From a checkpoint of a small transformer trained on Wikipedia: MLP 704 GeGLU, a variant of Muon for these matrices.
Each number is 500 + 25 x the weight over its row's rms, rounded and kept within 0 to 999. Layers, rows and columns count from 0. Numbers have three digits each. The size before them is the row's rms in percent of the matrix's.

# layer 4 attention key, 192x256, rms 0.0817, rows 89-131, columns 64-127
095:507518502493500515561470500465489459489502515480506499456515500521518553516458474497533537502480497529490486476496494511512481537516479514477487448507526510458487484486557492527544468439499499
109:520508495500502534498493507543520505474493486452517498518524509495507474476512499489498510498457458480481535511447485556524493492486503510475520483496483529491504499457478499502485474471503477
094:443523460531511473492472445482506485512511494521537512535520537522477521466522525471514515486480476432481514509494516517470493510519565517530503480510517492517503492496494496506484542486444468
092:482520505484528528522537544541498489456485482514445512520491525491565490508493500513519495450513488505459463505476511517508485532480528531547462493516522524430486497479529506557478444519510475
096:459431486464488496519493509528555530478498515508530483514481491514529486538568512494513442530474522481498492527482507499522536527480493470520548530461445530532514496486526492515447474516481522
103:496481509488496529517503477493507518531517462475491475540462463545485458527494520495527476489500528537459496540530501535512476506435505469483530463500494490485496460499512479525489525515504513
103:515424491517481498498492497507495510513478469514519500497484483489496481554509494529505517514499525524455472530505481517462501448509506524468510507495518498505493560516550462497525504574489483
098:491494510479527520541489496510493512476498505451483511497509480503474505503533539523469503457546505498500493506486476499464455489508508482518474528482516464485493515486465500525478483491500497
096:457503470513502508494466430504478539517512503516505482503511525495450464487500524508500545474500503533508486512505481500474455535511492498469456493518492466511510484500510502471499493509504509
093:487462453511499526512532501480521518464500511496495506519489491480515537491496519522501436525482493521480488499492492504534512531462517461475505500546472484513548494510504485501472474521499479
102:500464550527539501500498473503512497515475502473493510502500513525505507520524508490528548530521468493515479490468491426522512525456498470486509539481454502535491495540516471495568521509533509
099:469497479477510461515481517482491516508485488465490476478485495450506528525508499515499451502473491508508495475509531492509517497504563467474492502515515474449513490524552520481516536512515502
105:504449512502517503503536531504443497516472525505503512449482496505524536528552477497498506477487484499510524492492504545536524474496491423537493493519468577576494478488525480539510542496515503
090:518518509485488474469486494509480514502528500457457493510506504489431533464495486525475529498497536510488483457497500480505560470470471517488488501519485522452477514515424501540508528507509458
106:499455508498510473551546469506488498471498516530529522495471511492466482425485529506467499497457491470494488491479513517486524479505482470479514489482527472459567501515503484521512532477499504
103:523518475507487491533496505479530499502492514471451520523525504529483484512476505514557476529500532498472491477497535463522520493518494450484504496566501525523501555534511563522528516477506529
098:479442455523488544448504540499475501484512523498493462484545494479560463509498506545502490457429533524509523526515513476479482485491423473500505512510473498493457516468494500468435485516499463
100:535505522524488502535472499475488503481490460506462523509497528518549510502485450527480485476486511530481516482494521487477495467526504496465496498487519530510476510474479461519481493479499494
100:497476482501515491444492492508456481489510471534507519486521520538504510497471475546530516479492511462450451485429488490502483486490464429489508509502490502517540518519464474473494437489461503
099:479495517569502520511476528521500517461494486491473481540523477531489482538487511516521487492517518546519493479527493483501556530441515503505510503479511505490512449515487504543488495549475517
102:537561493512464526506490495516483490486489531473482477493473501489506521477480467475498507513519491507476503468498550488534484467524480536546471523496469480505513515532501470463466533455538485
093:520462516467539492504507405495470485511498498492492462463508491487498518534487499537498506499497533513459446524502538515528535453471483528540485507478500471509494503472480506527472461502519526
102:507533544487496507527501483483493509528477476542541442471486492482477528553493504476510520522502472520487460494464518498513518509490465524489504505519491460479508497499500520463554492518480508
103:478534468526500545493536491514491513512492502498519507510474514505510488561473508498485492522476500464497493495531469520517482461515456487537457565523473533471527472496508478531531473493517482
100:454484443483511485548518498460480476515486532514518467540470536508501464498475488512513465500495509551516507520518475514477483535510507455457490493501498521535497517493474505490486559483470515
094:486540520481489515504479516498534475533463465516508510515506507534537461516475501498496524532536523490502477541514516577460572494517470491496475513474491500531508497514495527477560509456478483
102:493505511457553459533500483503516492493519447508521529521516443535483459492512493477527508512501437450492553449512504484451499499494467489502491471459529519515483507483497477485497478482522479
100:487519532487510453528514520520489537540491520511453521522503487492496542490511498505493518505491518496478496517534513484524437482543513556480489515445498502486458489504496508502486500451559494
103:492517477475521507518460522483498492536482510465520517459454513511537449528498517562528527533503496451463511482528455511507530495454484556527506486462507497471528504535573535510503517458521480
102:482502462497514425518471534513510494489508496530505435497490536500506527530555478504498486491486482513466538500491522500544503483533469515497462504517524531437503500541517470517493485489566471
103:495520515538491469453488500516511462444490497514535481475487506525516528484608488515522481494537518520519486434499471526524485472514510503502544512545480479526541500477518501475507491568489548
102:463520513503514523538534474482487512476480465464498495499519528477502510504469532485479512517518469547502538484495475557471514490494465519500529505523525460470491513477499500527533513544479482
099:473460521469506517547505505500481474487483484512490478505511485475458485488505556497511523481494496494509506487494514495499497501508528489512503522507483477469511479505484497519499447521500431
098:529487537496528525481554484517511476550536502492527486503484513508569477512524507505519535473507508509492490524508492533496519505464457485491467473529497532487493506524497433463533524510503539
095:509526494522482508454501465479542482514538525547488509504517509490504489496590507523525472533499495521531483486511515472491503520492538471493487482483521528518499496495454481490470508513479470
106:479473531475470498509475504466467520502491480419462448477516517517504484502517508531513504560486540547518511540531498491504482540494465458541464515466519471469525489489491480498471505544507481
098:489520479513498518434488531531499472491532487490495495504506488521491494501517497488477517543529506504417510502518549456493481508538503523484536510480522511481557550497540507471589505455485510
107:543491507487493493538497535447482478501482520500483487481520478455472515502501482509502504448503500486465547488517457542469505494503462522482484484481521479489436504509512502437468506449481528
106:535540479454496499492529476480459464475511489467501500502494494470462520482544473455531462519480496524552500504516470476498528505511486495543492498526529465499499528520526479480486504484501532
081:492527512497460537495532475516526526518497499493531495528490492482501488493494517472514492518493475451482455476525469500452467514502534454502469520491523503479453488529511499552500535476515476
122:477508553486516520488478503531552511526462516550571489529485474500508487518486508515483508455491497473465472506498485536537493542487469479527490504463480555505449526550499497532518533505502530
103:502485492543469499486482510477467445521462478445466511464510520491482501505475499498494493504509493469500492517529494521458560512529518522483532499501523501516489535502464562458553481458503494
102:478485492483471509504490569500527484486513492544509525513523540550455505509531496527485473516533505479531521501485508508527551486545421531508520519444516539504531471574487491485493446546453464
# layer 4 attention query, 192x256, rms 0.08, rows 90-132, columns 64-127
100:512461467514520464481509487512498556488509492523486518484508513496521492498532511483562554501501501497499469499514519523460485468490485446492525507511491514529507477540493513489433489478504520
098:530477491483482488520505522495519502491468502501529565460517537517529538487522482482537525489510492527492486534441465477497454489516539484506477558503481480526461507509503480531496468536544515
098:476523457495477489524518517511489489477507499434444517500496505490510456485541456543539511519509517516498527490480554475518456499503532480486506514486525467506488532510529500490520501557550478
092:508525482497468514491510505509505543495492470513493484508479456483505446478536492506516498530466461482492506496512479475519508496509550502492479511547513481517513494562469472536468483492493515
102:508523531482503524508523493510502475509492494547497505486507499527488526475505502492532457471491497463531484516507469535494466509469513525508507511483461530519475492503521498482525514520542498
102:488488469557519493470520514530500484546491493530523507535499520505510464529517519550513474494470502520474511483475494541507526518483516485487519433487491515471510514461468476514546498432533490
106:506495461526501501475547512540500529475503479507479474473494479490505494477487514526540506563484469512493495487488468484513500507517520481493549493519515512502480526479504521412496515455450534
096:508506481528473491444486492494494475455549489544527510556513480491488476477497500469470479507471508513551494522509485457514489480508508504509550480467518497476544540490494476529446507524502503
098:531533503479505473464500440495500467477493518513495506548501510463500461460504483483516469492506520467530490493536498511463495507500494531494503476499511548466552487502491514474491509442504479
105:479476486495529532499469519494517495514485511489520481477525502547471505503487504472466498507490526490463502467532527461509514511490501460525503533495521488514489448512489511515492506468548487
101:431478493474510541485518470465534520473503510538494507475481504502493507485506515504556496497505528501512490491453558477482460505496484488501507526506506482493516513538488502467522526488499498
101:511527495500536539528523510515484536507494521518463487485525537453509517513513506489513514526493485508527533481484522521484488491514487501549541452469508479507513504518515514519510479474520459
098:472497517540492473492470513519518518500466501512512469494504519486473509521525466528545506507505500472497542496526507510531456543486512519534504454443507495518533517514498524507465497519522521
100:496501475479522506556525494535519489508490521494496486511476490491501460469483459508478484536495514509513515483508543510498512508487534505485519499502498536529559524532516516490459513457502499
103:472496542512514493540528512494500437519483496496487439481497494527474453465421510505477498478490498496521470504485496515506504502488523523500514506509511501456544454532512506448499475481495479
106:487514531525508498455502557488497531489474449485542522488532471494536504493508540591504473493456492481519491519499498493480577483510522515470527464484533507491486522464496502493558494521505505
097:497493527493471463493490529508508496499520504503497500482512499469497485511523551550569475486515472507474507495511513529486460510531492494469517518469492516527462508535492470476518491471478501
100:513546489530498490544478553511507462494493560488462447525502518499482529515498518494471439486502506522516507519511469516474515541514536544431505512460495517487503521483518506524566520482519531
100:451489518500520477468521508498521490474492521494501476500475502529525476477507525527512515495504471493529476510496482480499528544508501479476482499513498470463548491473531488547492504509504487
108:507561522487493471480476499507534534526479520498478482482518466441494485529538545460447460491496504506495526499525470450476520465509510526511498517542516452526505493483500489489503521507441482
104:433535507447463503483503516483516456469524489461521503522485491446493503521491514504476462533471503498498488479481503517513492491508532524546517549495521494490487488515490527547544509499539492
102:486502483488513531494469546496502464499487531471513512568515520518493478489498509480521500474501530537535477481531477502493501476488502484500494524472499508491456504512533489509543507444479540
102:497521469481443476482483479502482505525535520504499477510465502528503529499491535482554464484493460522484498528494518479502450505499492516492532534516483474465498462520485477501501505447485492
100:489428453538502495507537493498535492507479496525517495546540525548508513501470500493500449513456482467501508485485518496489551452526494526525491522500493474511512482517545500497550479509531523
098:518490452481530467524492516516475475495511539460463490562494478517459515461552452590503489497514490485508494482504487518516492506522476495531485495467515493480501536523506491517540537568437496
094:525498477477523496489461534496493503491540440466487474476485529496493512515484497490542522495490510495491468524483521499509523516521491534520527544575514523497517533518509497551469549506468502
100:536465473502527474540503523517514504462516508486457512500509524518505530493509483475520484496497491534466528492492486491502529521527493511491524502490495499537447504471441494535482522467534491
101:457437496508501514463464490490504497460509506543494506503528476512507518516484468502540454475491508467482490493523526528492451488485465522519465547438492506486450497488499479535498518488538477
098:510471520509524535542527523489466475527514492506490516461463462489549494474534530455506544554521502473486488483468513525475462498498461494492467508535491497504496528552502509500571513505583497
107:505480486550497509547470570499475511506482493507497500539484493540459513470474547480412526510541464484528481466516485495501447538502504516504491492506510501519488502512503518544503516512496514
099:549502459481485450450480472484511509498499451477514573530506495534515497514497460503542478508501458469539478494484480444481480531527528568525512467472506546541524484492533508459484542449532532
102:481479505517449478437507480483488486519489512469511543477472510511542489505483478480531493557475515492549534500473490508490543468492548477521527491488480436500564485493543509580501448531500539
103:447488499517483532465513569494515454467526471495520523500495493490458536472496461489541475487502502507507506517507543474492487454473556469502508472484524543502488465457516515522509515422464471
096:510520514463454481567487533518508496475528496500489508513507522511510498523503513485491515488500508492487507497513465500474478500514503477471479463541492501488486471497523497507523514476495494
102:508513506508480517529434516530499453519537500526521462501476485513483536494554463517515492494533506481471542536517498446496517500506502525507498500506495479461522496533535497513544466552452478
101:493499454503558541475520457519515471497500491504489440492491533479522528541482483471457506526475504520508500491521520449483537523513529504482466517513486525527523476479491498479504518502491465
102:464464521474529500491515474503515509480534502499501575477497506501504515496504491457552500509506509475495507507500440464529523492480490499520476524481500480470491558529502520470493544473526497
100:489446478546504433499526511510483534490503519499518486410515488490518533520490506469470491462494537519500460506498495483520531486529509497511497528454504482528557514533503507500508465430486477
123:522500493466521517515536534504540536498486467490525471484453488496507500490520494524533515492504505500480462525473480514531499517483481513500454508464490492534478491484539488543487541447506508
073:531507477462528521491507476489486487494490492487516464518475503471532508543521504489548517515489528463475508518479508491493525516478463493496494556464480482505521487467494478468493503507486545
099:502520555497482495543511528492514574468525518490510533522542515544488491517493505468503491513486507479504492489446484480471504489540498497495508490472512508474540489499512511471434471486467510
083:487524548450531497436507483487491484513531480468526498452441506457479525484514505526487474518470497537488513553487529518495451526464476498510472466492499460500502541453485497506492554487512533
098:518511496512489521489469486486530543500526537486465524522500506538494517481510516496462453521529524511491504501500527461544471500486498495477465472503473525556519505508485525509481558503519541
# layer 4 attention value, 192x256, rms 0.0817, rows 64-127, columns 64-127
094:488467490505472517487487503490479504501486499552485516495513464477517491506511505470510506489484501511474490486512527527492482522485539493502503490493527509495401486491523498461521452488474519
095:521496470520456493492526496497479494511484511518501559446423496511462506511496516507503465482493513517502553540490508489483459488521447486516481474486491528526464561532499504568549504536520482
091:482518515490480518536524497474496441497458494527490497482486494517518466501491504542455455492533472500464490520481513560497526540521501515485500457481477523472479504491522479479475482475486470
094:500501493473470500484469510519463510481508515473505512504525518494522499482549456497516491502543506499506529504470479522530439512493520406479529506492500504487489524469504505530473536505486519
096:494511462524522492545469507481521533466472536505509528473524507501540469499526514481477511521481525499502516492483484558504503502490488515543533475478469528470494500495476514510468533468487469
096:486502511476502433500508521479478539503494534547504468493480502483500502510459479489488550510512530529508484513477508492521530541492525509494477493488499522503505524495526486494519481519550576
100:470492457518452525483465513509498490494544498493517566454515500539505521518511503488533536490500510463509503529470481484497504497516510459532463448492497558480516524472526489486504534567497528
098:460480493517545486504504478503501485513488567446520514499523503459440497509478480526499548499507511495475516523505499530489457475490510487502553489485520529483512499472543500490496499537542504
096:479518498490494526520524555517506504484492518473501522491483503491465481508469462528560504499487481508562470502500524474492507465494433431482459526478524465473539503435456497481534510476477515
094:500498520530555483516483444482486551516482477510508559511516533555466513479492473529516535478481478513478514493492517453476469497500537470543515487484496465507491506509510505488498492475515493
092:492498511547514478466487528511485486507475511498514563442504476474480492504488463456494513482493516476475468485504486544507485468483474493530493474534518499526502532439480507522473518438482499
092:478491466483482530482485462514518490533504529512504563542480529507498519518500512497463536497516520511556502559516467468486507502502528492510488494535473501513514474502528521525498510521526561
101:530520512511531581499516526503477460471451497474513527521486489466523475456515491504473497492508503511459542457518469532511494535503481491521505507527497518510506503516541485468506521476448488
099:531500475463504501508486519488485511480529531517506523526528522501516521504529494511465517498478500528498505504490485510462452485499525471485527508504497448508478509515466513518478471534527514
100:487497499527498486546496478486527499514495489484501480496509476536449476507588515463536497484505512517514503559475518530490495493498484518503479517471490462437540465522512499495509500484507520
091:518467523493500511529513478472507484485479474508477488548533462480512507525480510536531525489546473521510467531473490520499515518510517515456487489482484498466552490516536503497536506503515526
091:486506455496511518465502527502487462516539511517496469538502496486500450499518465514508468486494503537494499531497529518502488507497523451480495506511526486483503493444502487441499522531488481
095:515479502530490526529496529487512453501504490463442498546492509562505513485534531505516520516508491485514520510489552507525515507529518511508518523479494504500514494453512482477544486516473477
094:500530483441482539438544518512510466518504513507490443468484463472490493523525496479480490516497516540476518504544490495493476498543581546538462523471483533516441534491529505560519491461496495
104:491495458467526479503514465480532506538513522530556444542465494468527489469502532494502497476510499529495484472471515473495466529507493460502451504511524499507506476486547488580516481484493489
098:546521463509542476549518467486507504510520492506522455534468461502499527487519462492562479473500508508518499486495487503469461467505500513518454543447523460483463470498502521526473476496526516
100:491526501517492499514499460520527535511520512467532543458501478546494507453523499521545540516502506491518486507483506521499506534503528511504537489504474510528481483517502488482494502516477490
099:540506488529470471503492483478488491543457496497522532531544519485491443490509508493472507490502496521512490510516509498518541518489539490511493458535530443516425534495465488559501535480512505
097:544507511460495501463529491508517481483482485539522498492485511476479550457479493499493513464466538516467490507521492494477504500495517541523504489510480559534520489521455509415481473485444503
094:492466488541527455516477508486545468519481525517512542499515499506488554511491522500473475466506487515511541485473504499512489495509530468534494481513508458491563500475473496489472509504521500
089:528505467500519511463497501509524485510515480529480433510476485497533483465492474491500532499518492484473488475472496521482526483481484450516521490470496474553493534527485477497449456457490517
093:471490457506471470498486518517526529472516486513469479519502496484510498514503526556524471506485504539453551476489497508510479534493489475517478486499476557504520530530472501502495556521511468
091:489504536499489495483479542502496510495493518540494549462491485491503515498497488485537523483484538505521513519504483503503526505512467514502482494454522484500495538515545506488471550512505487
091:548526469530509510523490488462491494504490528538503505511514508491531550523471543474484488497496534504502523491542513485490505464505483525511499487498513592465522518494542508529507534499491492
088:510512479497547481534489501516485508495518471469510521528506504478520480489499539508463469446497500488488485473520470479511531435485526464477489489496521477513469497501545477529538472512497534
094:493449489453473517509474493491553506464501513505483529501503487507502450511529466498478470500488480444524507538481519521476489504498459518518539573565507533476460485496491488507469487472516483
092:514559493519466512478480454487513462451507488526471458523559435466475494519537521509528521479450477514497490457473500482486489518515482525513510504502478530477476502502498507503446487486541498
089:513541507498500482451490521507507533465518432503485539522482479489536485504499539495481487485532467572519467525473513471513494464489524496486514492550508498486465545520521518504522479524487497
091:474501508530506476495491485513523480487511523473498530487489508490512462497491507546483526504466516475510474516513482488520488555496442498508490518530485495485516503459477467509532535537521498
095:483477491500505501476472535495490535480480514519504418506454496537485521520486525481497475503520498463506510470490489483501513530496513538485545494506480515524497503520532482510475520507481525
091:482486494498498478516525511499514514548509498472551517468528496504487494494524545464507521526461506495536521473469503500491547493539543503505473479474499476510506493532531519502534514532499508
090:488511474486494492489493469498464532469494496485497555503483491499505507529481547495497492517505488475485519477491503494486534507493530429461502498509513525539546506473477479453533502459470474
089:479502474449517523465466532510485534474478491502464535492544470500463469496531484528463499501498508520491494474535455497494519510491471491501431498561504529521490542488484524462475506488511517
096:521527524510538476557501485493481492456496471507495488543505512515536527503464478518501500475505530500516493521469485485481486497497541502484475519488462491512493454469488487450494498513487526
102:501496490468463457469493509531495469507457503529493482494520440491477548512504481499517508508468496537511474499508502536520473479496519538528497522539481491514481545522491507531478555516474514
098:531529508533458506487481542517507461497496499461516529531509473465469540493507539491512493488480505518485494518477498493512569499492552499512493543458494505509460488498523519482500462495494558
086:499510540502464462500476521534499497447467469490465486482499475495520519513513507488500510555511473473545515517495497513523540507505517456505480507501510536525473520480488487546516509556474539
089:490517514523513486542476508504476534516483476494484439500522509489543540509481517477515534500487509508483494495496464500524559491517518448521487544483500485489468469516492492511501488455482507
092:472518506525539465480500540486532550474497487484472529499467538532517492471485514557482478505507456474484477565494516437515478499507497502501488496475539534480498464526529491514529492508515497
096:534504471529532529493519503520496471490470517491489496508517478508521510498551480502476559511531504507497488548493528514489507502492539491523485511498486518482511507481585504476541475506504516
105:462513488509459498490536516456499469500518527463461548523534478505524484488490510496470510518546489477524500463509480466477510513505501518489533498470498497482544470435525517488522501513439473
096:509507475505512465512496503493507532517498534525500459508508502487535480452526500506492531502485512512470501459514506507495515504505492503496496522476487528492477443522475509503544495492526552
096:476505518517479479542501508499481522543497496517523498500470469521523495495553498542464503512482496513475496521478483490493537463497471480501437489493532486508498488566472519513496534528496499
089:488520471486454554522479484517517474498479501466501461513463495507463510506513458520513534496503528480479489468530503478513477510495393514463516492514482549489499526546543498507513492532525517
097:514527472515526524420502497497515500459500512505479474482490460514537523515467456441518491480482502475465513484453525496473521516500532494492532536506478543531498488480451469539534477513509447
100:505497486488505494499494492471485503508507473494522482471489505514462539502468461475504479509476482515499480450527519500536487494485481465544494526522482511538488512514572472520550517492484482
103:494507494470482499543497486486497459491479454463504479529512517466514525516522517515527484485502491546491482534509517500519490532501502438517493491550479465463539500540506506570534502504518513
099:497506484549503502500487531518524494531466467509516494531505520529508503505495503503500500519517466532509527520512496503506494486475474496480485480492489477537489513481491537453475510461456493
094:510549511496529466517507501506518482480514473527494419492473498489504505494552524497513528496537469496472509468555499532498447537502486494522492511520536508515445479509492526508510497526512538
094:532511482519546526486524448489503477533524530488494530464478513508484486500511520473447495486516517513496474462526484501500485479463500536522480455461521505475499516535493525515521436473492502
086:537503483515510428533518469479502509488528518479505520534478502523470511503484550542499502499473495504511498473508506486497528529480495521462485456479485499492487536509529473540501476533502483
087:497500523479515444535542507489504554496533479517497499473492511493513518495500468512459544493505500505466481543487485494486539532504498449481437501460495433553496467470454503469519473483452502
090:538497498518502490530510481515476509414491475501444443485513500450486493471492538478472507499484502520521536441511470518507482541514474490528494489517498470507481538503560489549479489462512481
097:523480499532519502529511520486505510475475530505497432533522464535528501509478493507480506525491535496490484535496500553436512499479516501535534486553498507484497477541471495513466485465505509
088:516480500490520500461471565520508455507490475510519448482498512576482483491479496458508481507521535486501517503476503495505515528511494515517521510480492456495553499487477502501527533496520513
103:486496470515523504514524471492519499470477486516488512487531507465483432505521484492444483511479484487495493507461523513506527490523478527515535473529524478490522486523513529479482500493499455
092:498485479493479444546512520495520507455521441485503478484498462479538503475511472479501477525517498519493506451474494441520471518466478494484517542465516491486491532528537491478528505475483488
092:509487522519474482484518555484508502491470492505494562515504515551538489528504476506535500521511494447487495513470485494502503491502491488475550477495491503504459533520490509491485491521507500
101:520526497492532501520495469514514480487526515503512418497520490483505499503475508461549485488543510509476505512510460473516490511501558495491463534511502543437475461500512477516515513558443528
# layer 4 attention output (transposed), 192x256, rms 0.356, rows 64-127, columns 64-127
102:532476480530551546525489502509534537543535518533523487465534528501480517464494460548491508527486502537465529469495494486429509508477466536495458503492524495494540501511538492471487551533483485
094:484498507497484481547459512479519475489518528509482473485497535518477481521519509507496496473517512484487447469500480477470485548495499506484481470478487501469516505447484487479484505496517499
091:491481482502514525523472484524471487521480534496512518520545507485521525468515474515534478494480504516497488512501485478512468526520494517509534537540505466519509486520497495543467503524515505
095:498502544532469438460542518477523513523551483473523517550458472492503489504530525474507498486448486468496498516488544493520447486508514528502461495524522488486505503468498533540511526496516541
091:520480523509496483475510499495515433513507506495517526508500472484486497463528524504478493476494533495512525479507499474558520460561493471523515494507535479507514470521483493514474521495483459
098:505496440499540517492509512541512510470507530491486519463514495508523490523455519527517422506526489458453520487496476480535526485505501520484471513510493500498512484568524519531479477476457495
104:461461449519503478512489484489461518493504521470512495482464505529502481499479473557484498467489505517491477473459529523502473508498435507547489518495480502473503508547516484495499516527509523
099:483490484486490510465464447499522496460509507509500532475488485492501469544489453491500504511467494495524513482483522468470461472495448496517518448537500522499530497498466533520537489483503521
098:488443454435555539493518540493473467495506497510491467443514524517500489473476517510519518502471482482445543538478487511533469501546506538462508494466545495540489531474498497541509508511487536
100:515485533527480487484536511488466536447486489503517504526492462522480501459484514547467496520473510505455515492504508470489486477522498487539461502511487508545512517538434485440491534512494508
098:500488507512518433454493499488555476491522493479489496535493484507515485486458518492433514517454458492512474501500456484515538508530497508464511520499507481497484434534452488487528516533502527
098:475501488508504559537530537478494488494503496498487482519492511490508511554508542520513510450482468508477476481504482524464469496510474524529502488476523465478475513503529507537535492474503465
103:486509529480496483497472468508503532510465477466504510541498481522481507521509524479504482517512507526494466495480531493530500502523500535520559516547515511512474524448456492488507454494528488
102:505504459547530511507521513507464495495518538482504461536523508484471492502501491494477536535523540464533511550542511531473485498509479496476494525545467510499493506549491491548517487526476452
104:482515492502526479467508513490493520523483521528493509466540494494497510461484498521473492463476497515515538472488527504472513531482422458495500491473503518510504509496498507531483514528477439
094:451465504476549523531502469476492528491470489519491515506471571569510512501555456477488478497492525508478514503508514506475466463498460527503509551458473502516532507535523511539506488524498521
086:506533479494464531534508455533508476506453469483501505480512518527517495561538502528470486482492461509504528547507513516470499471525545479522472498505509509491513510491490482522491520482540530
106:480490488478505543495516487446480514452544465513499481457502535506526479468535483475537508499494481510513504497452483522495452497483511519503471542509524471476508563485448504485477506465493526
093:557526514504483495523493522499527510490487502486477516494522539495492540532525468506500465486547504526516514481494516517462526522456515509510504470488511532504505477501450496489487509502483486
101:554477519477452466508459514533500526499436480486526520468463476500507539493484519526426476563489522510481488527478491506473529490503505531446498474501496491521510508559512474470460521518482492
102:533508505473542477498500517521537542537495525541488489493552475522484452521524512515515535525545510508485513466496464485517492517510485534490494479469498510491509462496508480464480499522550504
104:536528462509498493501497466491480485541491522534516520500471460531473494521534558483497453463461531515479508515476531487489512485488485518528512502488486476516493503507505543489504503490474497
103:511551551507507551542497530527518497510524523461463487524483475487499516484454498475515462527449561486453507520500517547480532480473510479495483543520530525465487479531491458483524472477507473
101:482502501534524520488501476527499539501435496484503486499504476544490513521498475505500546485503556511529484491523494481476504522476473474506552537529510486502506480491506477515512521462526523
098:492511527479453481533515489506553484529488503521504496517482490482492506481527519515538563485445516487514510509481490539506508473524509495517470504494496487543489535466483517501514519511502555
097:476488442496529522510493544440536524490505444513497540480523523526538501507495527480506468506513515493492501506511469497499511538522530518471541536513511472498477512524480492515489525535497495
100:503463544469470484449496455505494522508461552443511491459513516472536523481469454507484471495525509515538475458519510516490498549520503496484514520516499511499482469531489464492457535531445468
096:510528531499505522472475480519492505526534452488492466518494525456496454546487505518475465513494519497509495449508496507481476493499499507536528525516494481505511522514534485522510499507495506
097:498513554481485541543525513528517481463521487514554472467510522462505460531481476446497510502552517491476494468490527497532506548515446476479503487540549498566524509488490493508494535462490483
092:499456489479508537507511461435482548523541490530523511498533496485515507520447516493526501469479465490486484490479524499500526468541462497527508530499521489522504491487486526511528451542563480
100:505473517509525517471510538520536482498519515507475499481509483480516512493507518465513514488492484537477513482511490528514518501458507478517522481493452483502500517485520486534487526491503490
098:536514482493527501499458527504532475485541541472499525524496488503476523468523520516563510512481511514513464511514523456522533495460505486469525539460495502444540539525460459505504479540476460
095:566533509523523456524475527527525463529524496489501484503475505507479524504492511556506521526507534494501529483514511511458569488526466521470503475527487455463528507507482466521512492501513521
099:535479521465497513494503479494512489503510546526524480482479486539476492495472529538497494466475512516505513528531451474496482525530501512448513472475482484466531480476488491463456486477437492
095:454524488447524507532444488531501511540542482515503522483490472454508504491536503470488496508502550461480472480507470507513515475494496474493502539547526484522522538556486492550497543432500521
095:506478494480482444491498523466521576515515536506482480508490493461499487501522456503530459442510559471478513494508486509455481517481490487506511466480475490492504475502474509510527468452515493
099:502504486500478495475476541493546505514510534541533495514509484475491477505573539489484489475448500499516475491490499502469516451527522467533492453496509479473469513474465512532508457547520498
090:487501532522479476506547510521534482527491487457531491493500480489513480471465508540497531482495477523529526535516497512476482500524533492497494519486526440466496499469514488487517487504463459
092:493533473505506530466489496476536443493507480512485511548490498457527479492506541499472486485448494476542508525500489480489479499498530533523472522555485573510498434467490543508487460511476471
103:514509483489509462461526449524529521488518483501546495526515476492487501464501475520496513495519488471490473471520505471502562497441465530452491500487471486501537467521445465475506500531467488
103:471524438482561520476511487508520527513485534538468469499479477482490499512485448520470490521503500477490505491501490486491483483472506508499503508541525508484522506455477460517536519506476505
091:522448532505473463508513508472497481483509520497502493532451523489520464512465541469502468469484441521463495534467524506533472490520523529493527521520476530444525534481519472498508567467501498
091:476471450495498485505557505498501498500467496525507522474538522508499475522505510442473459518533501436528502499496498490485505500539528487511501510540459523510456521509536496463467525507467478
096:506499475537465492478481502479463430525509514514490525464467462542490521491501513512464480500481479497473491498534489498505533503522519483555515504535542503490486508472539549537451492470508486
103:516476457482489488531503488455512519473481527478451491501490481515520500522547528514508502480482488466479535519495494521517506480486480496490480474494496524478531543544533496513516509482510530
089:475494470531478480515503480501500435517532474518467530459535535516505506439523534468490520497480486535479480489467497495496459485510507503501502481512496476491488501496530535520505531468537499
103:489511499564502496492503503547540488483550504498502517514453569506501453521458509444486487570513521473471504502510460518526517469527468516476483506504527524516503508503501529465455536507495475
090:463515538515476504472479562533498472504486438504531448530487516485497458472461496521468548501500485509491450491519534516527521443525515514482484532517514509469479512483476487495487497498499462
091:521540469507554526495488516498542473518460534521482523488447493498550435538510511485470503498483473515504450528503525522515508531502477511483514506480515493463504532432504481522496516504494497
102:547537463549503484508488482514490477467491462471493536526506494539518465492507513516472490479542468472494481446499508500535509499477516427467518483499454460517531501529531469505480474467518483
103:523478524492500454517490484517489506490502504499501523484453430493492483488505516478503519500493505519490510479466495488501508513496475471419512504549478514468460531500492516473430491483531488
105:539503534520507528507494476489468507482549464522469494494505497492486526491468522500481515477488486502492514494546504525491491510488532526486473496455517543489546461513539514524505501506493480
105:516470528507515520486505465473482476521464461472532491519516496514514514536547441524529447513485511519511511460480522571457482520547520529487517509522508497487473497467483531484509456478541516
093:510536505510509505527485488525511499523495486491491508521506544471473481483463512503481459537501494479482504479492459525491509473481504480492491515499483501475503488502489479496502509520499480
093:454465480493546510506481545479537469437483468502484502506504486495486521517506477503508478508488475522494495501497467489468518492489484441515518544444503489487465452530521492479529494515492521
093:508492550469472509530513497493529506505513493490458487474498509467518517483465504483519511501498496496504478509520496501517531481519521496527493562488518491508502508540506524479514529478497486
089:521456524473498503536491494512460537547504449528481502486495498506491493502433540500506461509480469509487518471525539477526489500525529540475537528499497522519466474459542547498499484528494512
094:533490524512545513508467480494515556488518513485487534529456489510466518519507516491503477491506516486515483500544511472504455494483537510482515544497508526523465506455500474426502509502517479
104:489524466532488545509497519493462502484494542513528517533535511488514491524545473491481501479493551489537525527503522502551502474523518501492512557453514469497501452489539489526512514504517505
099:497529493502473574495498461480396467493537510492525494548453438521526487466510500523461486505550540500515481491501499502478531483507528477496485456503503512535462517492502487533482486494499511
113:493493510498492513499491508525511511512484543488513521501530525506479547473510513467478508468528498515509541479473454474470536483490542461522526534476515479493465513498515474510504479498523531
086:516515483490472495519471513531482508544511492510495483435521447532470537460501489497528476508545526472492498488523471510516533448507474542481479547484525494518515508517536491480498526510488552
095:473458552511522482471475507515543508486511478459474511522504530485477526514507545522477496510481532532472486462449519515499514521512510541479509518527511473500524551471479509518493532517491475
106:504518488514501475469526499514470510461447500579477520473502517483517515528552509471466471487516511476541504487501503484535513495525468517503500497470509491486537487479513533523515465477552507